config.yaml
n_layer: 15
d_model: 512
n_head: 4
n_kv_head: 4
head_dim: 128
d_mlp: 1344
vocab_size: 8192
activation: "swiglu"
norm: "rmsnorm"
norm_place: "pre"
norm_eps: 1e-05
positions: "rope"
rope_base: 10000.0
rope_fraction: 1.0
qk_norm: true
attn_scale: 0.0884
bias: "none"
tie_embeddings: false
parallel_block: true
init: "uniform"
init_std_qkv: 0.02
init_std_o: 0.00364
init_std_up: 0.02
init_std_down: 0.00225
optimizer: "adamw"
lr: 0.00115
beta1: 0.95
beta2: 0.98
weight_decay: 0.19
lr_head: 0.00874
warmup_steps: 308
schedule: "wsd"
decay_fraction: 0.689
decay_shape: "sqrt"
final_lr_fraction: 0.1
batch_tokens: 262144
seq_len: 1024
doc_mask: false
train_tokens: 1173000000
steps: 4475
dataset: "wikipedia_en"
Each number is 128 + 32 x the weight over the matrix's rms, rounded and kept within 0 to 255. Layers, rows and columns count from 0.

# layer 10 MLP down (transposed), 1344x512, rms 0.0332, rows 1201-1209, columns 128-255
[[132 141 110 110 181 166 106  98 107 157 118 189  98 157 151 155 105 159 153 122 129 121 166 160 159 145 151 133 109 108  99 110 101  62 140  84 108  90 142 136 193 197 171  79 104 112 113 103 123 137 106 173 129 111  95 127 192 130 141 119 135 143  84 175 151 107 126  97 145 136 116 176 173 127  89 152 124  89 160 146 109 126 146 186 115 131 118 158  75 124 144 159 110 143 154 162 149 115 135 119 112 156 125 118 108  46 127 113 138 153  61 159 203 100 161  90  89 105  99 163 127 177 162 132 132 121 161 197]
 [176 111  81 166 107  51 183  93 121 103  79 108 214 199 167 100 123 146  98 101 141  86 134 118 110  96 128 120 104 120 156 161 172 163 119  74  67 108 113 122 108 147 136 205 132  95  92 102 126  95 184 147 109 131 145 132 159 174 167 155 124  96 166 114 145 112 111  83 127 110 177 168  82 162  98 198 145 142 135 147 161 136 124 137 139 173  67 139 102 179 166 186 149 154 130 141 136 168  97  96  72 113 137 158 150 118 102 130  58 108 136  92 155 104 148 141  52 143 149  85 127  51 129 109 147  67 138 200]
 [171 145 144 120 113 124 170 112 149 123 128 122  91 132 132 174 156 104 176  95 167 199 123 168 108 104  77  88 141 157 112 107  66 135 182 118 166 155 192 197 126 104 121  49 110 147 153 135 123 124 189 139 141 136 159 139  99 144 173  95 117  78 135  91  97 166 136 141 127 125 122 150 144 158 116 110 172 149 101 148 132 116 119 115 144 117 102 136 124 162 114 133  56 109  85 129  92 115 174 137 118 135 167 118 144 109 146 103 162  99 143 125 146 103 146  91 154  80 144 167  94 129 110 175 131 126 104 136]
 [130 171  95  43 132 132 152 117 155 101 158 162 170 150 144 107 128 181 142 161 113 146 118  92 131 111 156 106 198 130 102 194 140 145  99 106 128 167 171  90 130 169  63 165 165 105 120 137 103 177 160 155 107 103 104 109 119  66 100  82  94 136 171  79 172 102 103  75 134 100 136 140  93 115 158 175 105  85 186 167 110 132 125 150 120 141 105 163 125 111 123 145  93 128 125  80 140 175  85 183  88 140 177 150 135 101 112 114 165 110 102 153 169 117 125 228  94 163 134 104 111 188 198 211 110 115  75 152]
 [146 146 138 154 182 136 106  88 173 134 113  89 167 140 122  61 161 114 156 115 119 110 130 186 152 213 100 143 117 108 106 137 136 186 144 132  90 120 137 121 173 117 134 186 146 120  67 154 112 133 171 174 145 102 128 107  92 133  81 160 162 158 151 139 125 101 159 154 137 187 166  67 123 146 167  83 156 130 177 168 130 155 122 139 150 113 123  79 127 127 119  59 139 157 129 228 105 144 129 121 108 139 144  84  78  87 138 138 139 126 152 127  98  84  95 183  86 154 129 115 136 101 112 147 110 103  89 177]
 [180 134 104 113 170 140 126  64  90 153 156 138 146 121  89 125 161 135  70 151 107 138 126 134 135 152 123 118 176 156 104 142 192 129 120 166  92 109 119 123 148 160 143 126 119 118 126 157 109 211 107 173  62 120 158 146 107 101 102 204 159 168  75  90 149 100  76 127 155 103 102  75 124 135 142 140  69 112 163 149 119 138 149 106 137 116 157 168  59  94  99 173 133 109 128 164 182 204 138 145 155  77 123 100 139 133 140  76 126 172 140 140 171 141 144 171  75 132 140 110 162 132 122 165 154 126 157 121]
 [ 79 145  87  93  97 123 112 137 124 118  99  73 138 169  97 151 114 166  72  78 157 127 115 164 174 124 120  87  82 152 129 120 187 221 134 179 154  90 104 124 142  73 188 101 114  74 108 181  70 123 168 107 166 141 140  93  91 166 151  98  75 170 165 160   9  77 140 161  87 162 109 138 155  90 154 129 129 133 196  86 174  43 127 103  85 155 137 161 157  87  97 140 170 160 128 135 129 129 106 139  55 194 138 107  81  77 176 133 152  88 206 113  78 113 103  96  84 139 152 145  75 115 103 179 134 127 118 121]
 [133 144  98  79 134  84  69 153 105 138 112  71 104 135 171  99 141 146  98 119 132 115  96 128 105  74 232 155 140 148 113 116  66 124 170  94 161  86  58 134  90 149 131  86 133  58 114  97 120 141 210 111 122 140 146  82  96 168 101 140 177 164 125 109 113 183 149  99 134 151 117  91 125 131 162 113 178 113 103 195 119 126 167 130 136  90 139 147  70 126 131 111 102 148  30 116 180 136 172 146 139  95 135 180  89 141  97 128 146 147 120  95 110 100 115 116  96 104 101 167 168 104 134 114 179 125  78 134]
 [189 141 146 142 110 176 115 134 131  59 113 112 123  67  97 113 110 131 102 150 132 157 134 155 102  95 142 160 163 121  47 167 148 136  87 142 190 125 148 160 131 112 135  80 166 102 113 162 142 160 129 185 177 162 115 152  74 126 122 142 121 170 126 171  92 145  62 131  96 150  91 106 128  81 123 118 103  99  86 152 125 116 130 162 204 127 129 149  78 105  54  60 147 187 151  64 145 140 141 117 176 102 125 107 108 165 150  97 168 120 171 120 152  98 211 167 142 137 175 148  89 129 105 183  92 152 163 193]]
# layer 10 MLP gate, 1344x512, rms 0.0352, rows 1202-1209, columns 128-255
[[156 100 129  94 102  93 120  77  84 143  90 127 138 112 169 149 107  96 172 138 133  87 104 145 165 180 169 106 139 103 164 134 131 138 102  70 178  98 159 167 106  86 133 106 158 104 146 140 168 142  97 108 100  85 112 164 151 126 126 183 118 127 169 114 174  97 158 178 105 143 165 123 164  69 119 153 138  89 126 143  80 127  75 149 131 107 133 119 154  76 169 140 162 123 152 145 155 158 130 143 120 111 132 113  89 165  79 113  88 121 158 148  67  93 111 141  94 140 164 133 147 119 103 105 127 148 185 113]
 [122  95  98 118 140 124 130 135 119 184 113  91 123 129 147  77  90 173  83 137 103  80 122  94 117 160 152 179 103 126 139 116 171 137 145 113 121  97 112  59 134 103 126 142 153 122 120 132 122 132 115 162 123 137 119 104 148 113 127 126 156 165 130 122 191  93 135  93 109 122 146 141  87  77 154 142 102 110 155 114 140 148  95 142 142 142 155 153  98  93 110 123 164 153 121 166 117 112  88 134 136 133 104 138 108 143 120 169 102 156 136 117 106 191  88 128  70 157 149  94 147 138 111 103 121 115 163 158]
 [152  93 177  78 134 133  88  93 140 113 116  85 115 144 160 160  81 124 108 153 131 145 107 166  80  90 126 197 103 184 109 139  68 140 101 131  75  98 129 138 121 162  82  77 117 159 113 115 159 120  81 158  69 137 101 107  85 126  77 119 138  45 140 160  50 168  99 170 136 165 146  94 150  60 107 123 120 123 161  57 137  48 124 106  93 193 105 177 160 135 132  99 150 103  97 115 106 144  86 138 123  93  91 157 163 139 153  84 101 127  77 107  80 166 136 173 167 150 145 179 106 112 130 122 128 102 126  93]
 [200 124  87 130 107  94 100 166 148 108 118 123  79 113 109 156 146 170 111 143 163 134 131  73 168  85 129 130 122 116 130 148 128 160 148 143 192  94  61 108 169  59 148 102 152 171  88  72 146 101  98 121  70 116 160 158 150 147  91 128 129 125 142  98 142 120 123 112 142 141 142 119 110 162 146 124 134  57 125 110 101 132 100 129 135 142 127 153 159 138 128 131  96 149 110 130  73 134 138 126 119 143 127 148 124 122  86 148 171  76  81 163 119 101 120 127 126 126 123 118 166 126 108  72 136 137 172 132]
 [157 176  64 145 101 102 117  56 143 148 118 109 104 148 108  69 109 125  83 147  46 155 149 117 164 112 179 130  93 169  76 116  98  80  58  95 105 109 149 145 191 105 141 113 151 122 122  94  87 147 141  76 150  84 140 158 113 173  86  88 177 129 172 105 151 141  85 115 117 110 140 117 154  66 189 136  52 137 151 145  88 124 138 139 131 180  71 109 130  64 172 164 141 118 103 145 150  96 113  90 118 158 130 115  99 110 121 176 123 132  72 156 180 103  75 131 111 212 130 168 112 113 133 177  48  60 153 156]
 [123 100 172 133 132 135  88 120  64 117  98 103 104 126 137  70 145 131 169  93 221 125 123 125  84 128 176 109  71 175 114 148 183 125  70 152  98 152 102 117 170 176 148 131 159 109 112  94  80 122 123 104 151 133 113 111 150 117 142 148 206 158 161 112 109 125 116 181 139 166 150 105 129 146 109 166  64 101  99  97 103 145 121  65 100 140 121 180 185 170 100 125 158 128 109 155 116 210  92 101 127 121  73 119  98 185 146 142 105 102  98 132 117  89 104 160 170 140 222 144  79 125 242 116 138 153 176 122]
 [114 111 167 132 137 175 133 130 116 129  96  70 106 147 169 118 122 135 158  86 141 125 142 139 131 114 150 107 127 120  90 206 123 131 103 139 161 108 107 131 174 113 132 110 111 177 152 149  94 167 126 107 141 109  98 113 105  96 116 120 106  58 138  94 217 182 145  95 111 187 109 128 128  84 175  91 163 182 126  99 179 169 142 111  97 130 167 159 121 139 142 123 151 119  96 145 158 183 123 152 157  41 156 155 129 119 160 147 137 121 101 119 160  73 150 143 156 101 180 102 150 121 120 116 142  94  77 156]
 [160 156 173 128 146 101  47  81  84 133 149 161 116  75 120 165 134  72 161 108 115 133 160  69 106  89 103 140  76 104 107 107 145  62 173 187 175 166 124 144 159 116  87  80 168 114 134 129 130 123 109 137 101 101 186 159  69 145 168 136  72 107 107 147 125 199 117 140  89 121 132 123 184 126 114 151 159 120  79 113  94 108 187  87 130 162 150  91 121  86  95 143 122 120 164 107 166 147 110 127  93 128 149  58 147 110 190  86 167 104 111 106  91 101 106 107 177 141 122 180  95 103 141  70 142 160  63 140]]
# layer 10 MLP up, 1344x512, rms 0.0346, rows 1202-1209, columns 128-255
[[179 171 107 164 122 153 143 115 100 106  97 110 137 104  72 154 141 134 149 168 104 151 131 167 161 101  75 177 198 166 133 133 164 165  73 139  96 118 103 147 216 122 120 166 156 102 104 154 100 188 133 108 150 156 140 113 170 159  88  97 140 154 114 112  84  80 100 138 139 128 125 107 146 137 151  89 146 112 144 161 136 146 144 156  92 151  95 204 128 120 147 196 117 155 102 147 188 102  58  57 179  66 147 146  92 140 109 135  87  90 153 128 112  86 153 110  80 106 147 152 110 120  67 177 152  82 125 116]
 [102  90 157 127 144 155 158 123  93 170 138 158 154 150 141 125 124 143 114 137 101  74 144 113 164 123 145 132  99 108 125 113 140 106  76 140  67 137  96 114 128 118 108 164 117 102 111  78 120 119 146 101 142 149 124 131 145  77 104 169 119 148 139 154 142 124 147 134 120 123 169 103 105  73 162 123  90 118  95 140 104 129 108 121 116 132 158 181 140  89 177  90 145 164 186 156 157 115 132 165 151 106 133 122 120 159 110 148  82 118 118 173 115 146 107 149 108 146  98 164 136 102 120  95 176 131 163  69]
 [113 139  69  94 134 106 101  66  95 186  83 133  91 147 205 131 137 143 154 179 131 144 104 116 117 125  64 149  83 105 133 141 130 134 156  92 163 148 164 154 105  48 163 117 131 123 127 143  96 194  79 188  72 114  95 116 160 106  82  97 121 155 169  99  25 103  99  66 160 151 155 120 103 203 148  94 170 139  63  69 142  99 112 199  83 176 142 168 113 110 189 170 142 100  98 142 119 170 138 118  94 170 118 181 116  97 101 116 154 158 182 119 152 151 169 119 149 115 111  73 116 110  73 149 131 110 101  91]
 [155 146 135 155  97 123 124 176 136 113  91  89 160 118 114 150 132  81 166 135 114 128 168 207 167 132 156 103 166 115 107 176 151 161  97 141 162  68 127 158  88  89 109 146  98  86 130  65 143 152 127 148 117 120 180 126 102 134 166  96 126 140 105 163 116  85 143 159 171 151 119 163 132 108 131 148 157 144 153 167 154 154 117 146 141 115 118 110 137 146 166 102  89 166 157 125 174 126 125 178 196 100 157 146 173 156 152 157 158 163 150 169 103  97  97 138 111 175 105 101 108 136  67 158 127 124 138 111]
 [172 140 157 151 132 114 101  70  66  97 146 119 127 126 143 140 116  86 152 175 112 145 128 123 112 149  91 126 123 248 138 136 173 142 128  85  73 119 165 148 146 138 127 134 120 172 114  93  98 120 105 174  70 117  96  94 113 139 147 162 186 157 112 135  63  79 134 102 134 175  95 102 137 124 129 158 101 106 160 178  83 141 112  68  72 119 172 151  93 177  55  65 160 126 144 178 103 156  73 130 130  94 135 109 142 110 145 139 156 121 178 171 130  80 150 133 119  70 205 101 156 126  99  80 160 128 172 126]
 [ 71 103  68 143  52 101 145 107 166 219  62 114 122 173 152  93 135 182 160 126 135 123 101 155  64 146  48  68  22 143 134 113 147 113 147 164 218 119 170 157 148 136 159 139 132 153  53 133  88 127 110 117 184 146 132 183 103 156 137 127 112 169 113 164 108 102 156  69 117 195  93 134 191 138 168  45 144 128 138  51  81 117  88 149  94  88  87 145 118  82 105 145 135  93 154 170 112 150 130 219 176  87  83 157 115  85 161  71 162  64 144 134 123  49  69 167 190 116 132 109  98 169  89 150  75 103 164 107]
 [125 133  98 139 132 135 112 110 134 132 146 155 121 117  87 158 153 169 114 105 124 180 163 160 155 148 144 163 129 153 112 108 126 147 164 132 174 116 122 140 127 125 164  82 154 135 141  96 103 132 118 130 126 103 146 187 111 181  93 145 123 167 121 111  33  86  89 131  93 184 158 138  72 106  99 158 111 161 108 152  93 111 102 131  73 115 137 106 145 113 118  94  69 140 117 101 146 141 111 108 130 199 140 120 124 117  97 130  76  86 149 156 130 131 124 119 111 114 115 184  91 128 118 127 154 152 120 110]
 [148 132 118  83 148 175 127 116 136 131  38 153 122 112 114 122  85 199 147  99 102 131 153 152 139 116 128 182 121 128 130 132 181 152 103 165 122 140 137 145 110 117 126 143 119 169 105  96 155 130  92 130 110 127 115 132 134 142 124 145 162 171 106 132 247 119 154 114 119 162 168 167 144 149 147 137 121  78  97 111 170 106 133 121 144 106 149 138 137 139 161 135 131  97 126 102 203 176 117 121  48 140 135 175  95 153  83 169 128 145 103 134 133 149 108 157 125 150  73 165  76 158 179 126 133 170  96 149]]